config = dict(
    rope_theta=6000.0,
    tie_word_embeddings=False,
    learning_rate=0.00213,
    beta1=0.95,
    decay_shape='sqrt',
    max_seq_len=256,
)
Each number is 500 + 40 x the weight over its row's rms, rounded and kept within 0 to 999. Layers, rows and columns count from 0. Numbers have three digits each. The size before them is the row's rms in percent of the matrix's.

# o: layer 3 attention output (transposed), 256x256, rms 0.0506, rows 231-255, columns 128-255
# v: layer 3 attention value, 256x256, rms 0.0568, rows 232-255, columns 128-255
o231 102:547534464506556469348502485551493566543476496552459517518479539439443532474522561494524510548490490499525510501474430438475442525497488521550484554468475512481508463544491550504442520502471507535526463527505541492512512493518534583528458517434570499496579486499559453580487463491511491527491529550509420505500485479471419457505486543492578451518510452421436489525551573548443553449443
v232 106:427488525519525525512455533528500510473526542588521477464470557496589536451516468526600494507555450595441505498516561498552512430505439514503584416482527512523551462471565456524532493447476526493520435501577467465526437461511523468558458462544504464525469514482551524512425507535510438486473474493435475540545491511504585550522559524509467496535555486467479448496500451541430509498500
o232 108:471492533526552444465450510502499482480531499393489479430515443557516495468589537475503481428463506537497470460539445547559535493462474449501516526512481502478547511566534509501398462476464542541475500506407483484438453516501503518477485512521537508557502448448525564492506544552552503576441465522480553571489535537499456432509494511504564541521531484415483574533515537532454454479468
v233 103:519470526504553525579463464457516477478465476526479464490562475491490582448441509528475472509465440453453580493534513503486437523442461563520459495532468493560540487510569524426469508429461471530537555438503480587425510494509542489517517431485488530437444514555480465453467544457484429505513503515498502471492390551498519477563547536487568508465476493528567527530495545505519519443467
o233 105:510452518529497535504523483478421430500513456447463521446463431490519466485527492572513603489501499523506520442538498508435478493472449493444514446525444490482538527536427520504437495454470481467512535513516485485573475503505438469496578493558456450443500434456447434465498469443480551582501560489532510481566437539539540509489568502484539438525486504516449487606447443483484547556498
v234 110:443483524599481479516516471487428591523527543542506505476500458518501453537521496501517488530467520453536526459518503524563437440530536527397475589493486548499417543556484533450486522470514397455480488474463551507498483480485537551407548457532528450473450461508529455460447555415573481570504467440513468508493463497455488427554451504537540515518497561530551482565480502485454492546539
o234 097:472500515496485557521476559525505498453522492511474571458579465484503495491524579486477484548530486496493531523462539481500519496508528461498524461518462441529491501491477436453508481438508524516528495541514522516479515487532470508493539465524498509509493497448482480448520454503417488583553429505502472396508523521562500461527466552482512506523475549549543531535467475546496476519546
v235 099:434473577586428486555514488537553425517550494500559501498499410555484552519533520475566539494523502488454490484551491457515451513448523485484503541466478483461487511459460531523489465509560478540523538518468506460458466598536529537503514493525508530543430515464513535506547540425623436495409535514449458515486474473464528495436491572506571467470488490489442485528551479483524488497513
o235 103:451496522419519464497583560510447546518555517576443528497469558500442478568583487538497412451529552482563489430484546569533491528483475491531443508488498519521523549472524425468517460455544612430572479456472497401550432510525507536445498525509469484500495457561531504462488508488495458463484453499588429506542542558523472491443473469467493508517453567526538502449490520523556518503564
v236 095:491556445476470473490477585497560467555525512505479463493544554537480521500522512483531481451576465464516493478506485512607537442444514518432446532474453403477537515548471483523500468492416489466556447458448496463525536521478452537596498475517435468512476487521541420508521453537464497528535493553521484496557471518578531480592508563542531533510472492517522519493526506490501450557397
o236 095:578468598505513467506543472493473481534531505606425488460535530530550496534497489476497392510480492446529435458521512538526528565470460429468408451514512477488484541495442496498510508525439534519502541485528486524530519488518465545468520524500518495517475517508497512455499400498412508414521492388455530484479535521434493513543493558458458509481524455475547515500446557476474449462496
v237 104:562511490431489517563481509477465482505558540513445512494530459505431458460579496461397484530539525482498517494464480526476480500529537551477461526495500491516458453478439462498592533507480416517440514541499521555556547536621513468529510464546507464548479446487511560511541497524627546463506554432463470494448535412495546513543472504458470518401418508465454436520470449461419473464494
o237 104:437498429463504491512422548478542496501460502591530497456473451540505509497557496506546462471510486558505548553448497503497482478596483469544483463467472480427441424532464510499529484544531433488520548548491512454493542497447527571521482420571481517503497548463497542494485491510489456465527459456546493476510510493543445482582573494466509516513457469491616470505484468490478489501543
v238 105:557500554444472538456413480515422561551498524496499532482501508592458559522540548545541498583511540553510568434543542445537491549484463462512453490493519464507483533513481495473437424488461475425537429511470534459513491507471511548556503468460549569522488473483531552459465496467497491428501442587486493446449445506518441481561467504450528482556498472473514456525485459526628512428503
o238 110:505542513508442542537495524544490475545571442495544562500540506408418460479548510492539486510565551508487469489460505524510503535498478430494479377500572488609496469455489514497505488544589494504470503510475464447500490502438486504482498579506552520423451534550526529493522443466501550590459515451524554427475509552577509541437497551507506499553427525493505510499476509543448493505489
v239 103:493499506495596516515438538470530530469476514536441520570480566454414495524508542462460554456441450540483486457528455485465438519471462484524494510448495457557500518547524511490423499411535417474493468515516597482439563541458507571482485519436487450392524518497522509515513537524472419519550486483480484525486497549524490494576520502532488468506497435512511466517439465504499540428492
o239 104:462560502543560534509463459535455544517477510507439531459481454464425408483507487523487558516512484471489430456501471593431478541458477470416496554493566481452496412462448461493507478507511512503455495528543528503446507446484495474508564494534553511504503486476474472535597439555480545495560439488510469509492521539509529501479528493558495538552509467468445536483482465485442534558476
v240 104:449458512466449449496499503481567442497442522459501589558494506504396467511476447497476515493550534475499534485504539461491506498480503540507560489497571534509502536487506435514576447528557574552530489522507497573462463500501512485529526518472474507501430532554525399498541475498504524456523511554459556517485475535511527470527523563548527537495513488528527502533475484500588499498487
o240 109:486546532465484439435456501519481457473481527580444549475486516510495444596479469507462458471559510458491486419479535428465542481495544484532486509462500450545495530534532492523555535519469491561557515542425456484488524472472490518485489558459458515512494457539502441534477484450541469435521565543592468450500469527483507407476431439498521486474557404489470469499466512529478485447491
v241 101:537466495491542542474429541477535464558490542495424447489524476415454468467507520450502437513484522466460496516521476505524511584555518410459590440500456558582452472518515485504498512447429579510488499453527516508480496514573518496534439440457517466478404468490516447511450535536582527554552476462530512521569521546508556448448584531480502478450554518553466508534520449461426561506498
o241 097:456504511479522480526482457467464468555484492491501485388482489545467543501524492491481543466476470532537504502518575570541484499547451482502443554464517505465517532534509496455476448522478512485541508511536498510436471560520463563475525514531523491470501465519526545486504541500488462514436479443526577522451584507465546460545509525421537445443548469511507542530505452531522478555515
v242 110:487505456515529567535577510429463419490546472487489464532536524559482498495493477534507495513454510465483469554531525418472478539454553499474529546523432454509597445493478494551492488507558434519471578470431475447496512490528540509479520486485525472483530457467547500488541499489432530591503438525471534534504543515572502442468479555486454433549492521459532446460590554575522464490514
o242 110:528523550453473581529573483459476585530470497546497536507557538488524557540472474498493503462480530465437504567488522515554529507493503500450457423480479487526543489494480468580502517459534464484503475494484461479602467496554427595479511508522494464523552543500498453486500490490397551524459440505451449487507429506512488553536584455510533416519489497478552394490465485486517544439531
v243 103:493508496449521533456460558460525540582460520415475509522542540392389475533491619492413503504432505550490480492490523415547441478540487450558459513568465512564466498532570547494529525522459483480489553518493563496493534470556474500512455443562500504483537519526500480545486519502504513531461445521495516513553563478491471435543547534504547578475432515495503466455478501515450497484569
o243 103:494507500544556476427440483510552518546522509531503503532569464508558514511461478549480494443461458483506557532486543535541483494540512419502511527443496531534567490536505394517521520530510461557501537545483471431507503510518510474560518468558459446458505525489523518424441592475520415544543487430501590545516454490533550482497514462484467490480507470487444528568528445503505488476513
v244 100:449422509464434527387491506487524517529530542500503475531420454546523487481546519468522517478452507494520441531517557603531458484547462464465483467419579559486522448494448535453469499456444453538487479504447515547506580429492527485483501499473542456544447500495521571479492490499509516500488499496513563523448532511481538545529468489474418466527558500477521424537464458502472542536573
o244 103:546483512540494520499485452492507481493442548489519530571518508506526513504525552437491471502563490513434466518465446471576544503509484468506445570397478549517510489510517512516469500509449532539483498537521497471494550489481456530465440484466547555495543473570494568507479490514483461530503476533519426466420533573556517523520501509521544519540456514497509563515516415546479513527513
v245 103:525567500508426523478496501455538456500506558482423480568554501406565500543508469449455542544464439548471515476482493522486499495454545476542469562519586524449450504519483475477574525499541496471473509572513524466536507591446464502543470578513507514451459504457451559528472442505394462485414580478477469534546513473495476417514464481483465592500493493487526467459488549491565471563451
o245 107:461482444486503519506546484621531473493462524527443474558484537425533566445482490531522499525489506556483517510479481454470511584572488466506558515552503463523524492553566459577537491467455481579523435502451559476439493456513583481534555487524531522540519546533459450546458549526505452459534542458536534568516512454406484477502440443466519500546447548511487562431505491444533439441506
v246 109:445538498444419477507502531530454412511511476514445514539504519473452467519476496473423503444442498494472558541485479478518474517555517530459488512507580474453508508469537536484546482492516441533461436497574460542498422476535494536491492443463544527477474479487515483506543461424522427492471597446418502539533420445559495547514536462521511528477498419447502537532442455533559472407545
o246 110:492439500541456516501468493559510506475516548504468480420457494502487460473554471467463425480499517523498480478549507491484508545587409478462549496556504483544496465602542500478542546442524483523476556512514553462530542563540506473513558444483453533535458469507430523520548566504488472529573502506512536464484514461559515458450523469482532528516490496427480519456373507441470542492490
v247 110:394429599478520530463477449498429426448497542533597505558515520519555460540507506549439481458492515545474524494448414489468552493476507406527415470490529470509445567512484446473454534528464514454414535501486463483429502476468442467471449496496498499511522592466496506493531516472480502532500526504523516509463573470528465453459533441523461435442497455480492487561475440465475535437524
o247 114:472491512497551552490514453473497475464496536465552520529497570464477506475529507432518501525504498496565538551451447536482474509451412485462475484527558572489462502484571530457517529463538476416512537500528506461543456542534438453484468586443525470509556552491540525564529490524532490490504514460514473524463526502564437566484477489506515412486524516422513473486564474502458539504483
v248 108:532433536447530493462563547497540423515452518486552522518453505480462512484493544520463471488518528484537520499498497495494479444499501471509491449523453562569491512523468520484506470447491472442474524468578449539497511412492504495544403491449495512528552496477425496523496466526430455480519470553498426516546586486507498470513549508463457425451419494555527583460561498502528471525559
o248 111:511488508541524488558479462411523496538501475472553469560518376572497461477438495508517518486483508419497562496474540500506499501412453444501499436452586505537488479508553528437516576583499517457547440499469527542565547546521438470559466539489535467477503559499511508514495533463514508454552586487490560545504526530538493523464471479466410524462557474463552476469510490490491460562439
v249 113:440503588478506500562547548463427458522452536562426534500521517505530476517529568553496492472436452516507493483501484556460536522481479534534444483514532571495532413484560442503497518552558433475525524499480493454499513450453503483523632481468532512492471459492482545484493493558448500452426521480542570521491460488465480516433515454511449558536460511487486516525436511581558484462546
o249 105:511456498553533487524521496546503534505482531594472441527525459469470491508467571465495454494473482524470492527501452477460430498477529456474572503482508519542433473471468524542524522484481502486478452508477463483461442518444523475465468482496619552504540492493514471493495523508515508519449526485557483414566444478471457498506514495491535516514472536508445483523495424469449451526596
v250 110:443573453586476507533491531452562467477513510507492557523567532487509481495538533482577516521497501433456530481495415581498484480515512496486509510533430421555473548485449519463529500455507498407461504528543564552474594549582450501507387493433516484581462476483541444534520480460551542435454485540489505448565465464486501463497485508499507518496530531469435487550541500502549450517517
o250 109:416492495463540504546561507451451538425516454501484582536532521563414489496517554494524517412488495536522521523456518506551545568555472543501462434526562531545437501512428508502567482459518476503495513485527492533520489521512507500520550559575437416437452576452467518549516445534421509431492450415525502437560540464514472524508467489489474488507477519579531560434480515521562444520545
v251 103:459417545494504541452483544484472614474486542500460425455529532501465493491472457500474513458538488508527529540501494506473526557535570541453471474486508477512570532477547524461520490465474570511530551555544522509495535540517524531493520499581544524480464504550551458576487486462430437402425531536478545510491465510493446572567512451462587493490546485522497570454490500482481482451497
o251 104:520453489544506480543543424515435483468512497480503496586459539483435550521509525620499478473492532561436499547539507490477452518532487596512483543577483486426543516531501593570578488464515514430506545529489487511502455522498543556534472547544474397485447461477531414538461513505457541479440491519478531558486506473546432542490454468454507542465480453540501463534518519449443566498496
v252 104:524480499573490451574491509511455478519558520555531402563527502432510521484524501494564490505514508583443477459511473553487512528540542482456462459508495501497399500519553516410466551472520577509428439515532537430540568488463470465486481517532443472541493609466400514488487486490497495544482481509484504487542479506439479441551531553477499586507508453428479522472484527507515519494497
o252 106:491439483546521422522472580535540465489424492441456460569517465533518567516541502528533482507445525579532557475531504521516479507534496437487483526545471532486542548538544504491491533529450440492464478499468515496524499499523569477541482469570470468588506487513500479497492510493470478526422527474497555545408561507438499422465527518497534526532427521493369529498554551542539518430440
v253 099:494441506474476518546489531401547469562549552444477412458532426491451518440520522460633540456453444464489503527480501433547586469500502507534528463528522549443522487473441509542557515540513526524459570576504377509527518485534506535495510488452528523464485425493600466482534487483448497575409474492531562556457498508494484433504524535484491453509433499457471548449513571469585465505471
o253 100:527504522440412491465563522557468524503484507485510467443425502463492495480515528482469440510509392434521497508432513485533538593524499534559540508445549468519505511425529491637536502489555548479543499467558479496488432593456523507404530497524467469474509513527524444469412557520438536431513485522528464492501518489506520525439515499442524509505464524494517498476475458544461515446538
v254 099:508483376469561532497543502519552552436524573535524480517441504464485499562486498544530551499523505448469522444475541506481550446492500521488503519503469481469463478591462537527546444503529516395477550492539445502510410521507467519474432538493507492495464514520517538505523551447539551572531490469502553546524549451522504419521479502480404480511523491533438517546546441460495530545502
o254 104:485516512474491528479462523505533468533534558513535505450520492468518498480493549510462472564478491505479502500439483472481494550474482523606514472480515473542455457474458532486509523474480470542437504443503520497542469537491401518519515489550447468523555574483479539506500485506464494508556397480500427501442508473498459506517480413473488472460561539487510492440489487489577462442489
v255 103:431508489526519531452539467589547470492497463511574481515593419468447525535535466512615474447502504519501472483529418438473489463476468465499507523526537440524529504461520429512541451542563596469472514565476513480483499423487466573471464556536529482440567501472532461464517470511479457472467493545463543512572563517564518487479537515498490542526448454470525452540507504443534513481528
o255 103:514556522475471493496522499465526483495513447490490567583479511491551441553484531527460444480503473497514422525511546492453537506513518490446516465574520442529500507450546488464488508491537513524523514508437400484531496527517490460490494574521439501537469510511520533549474502547510517438405436530546569598520501478476483485415512475560491504495490488491467490483519497492473511502471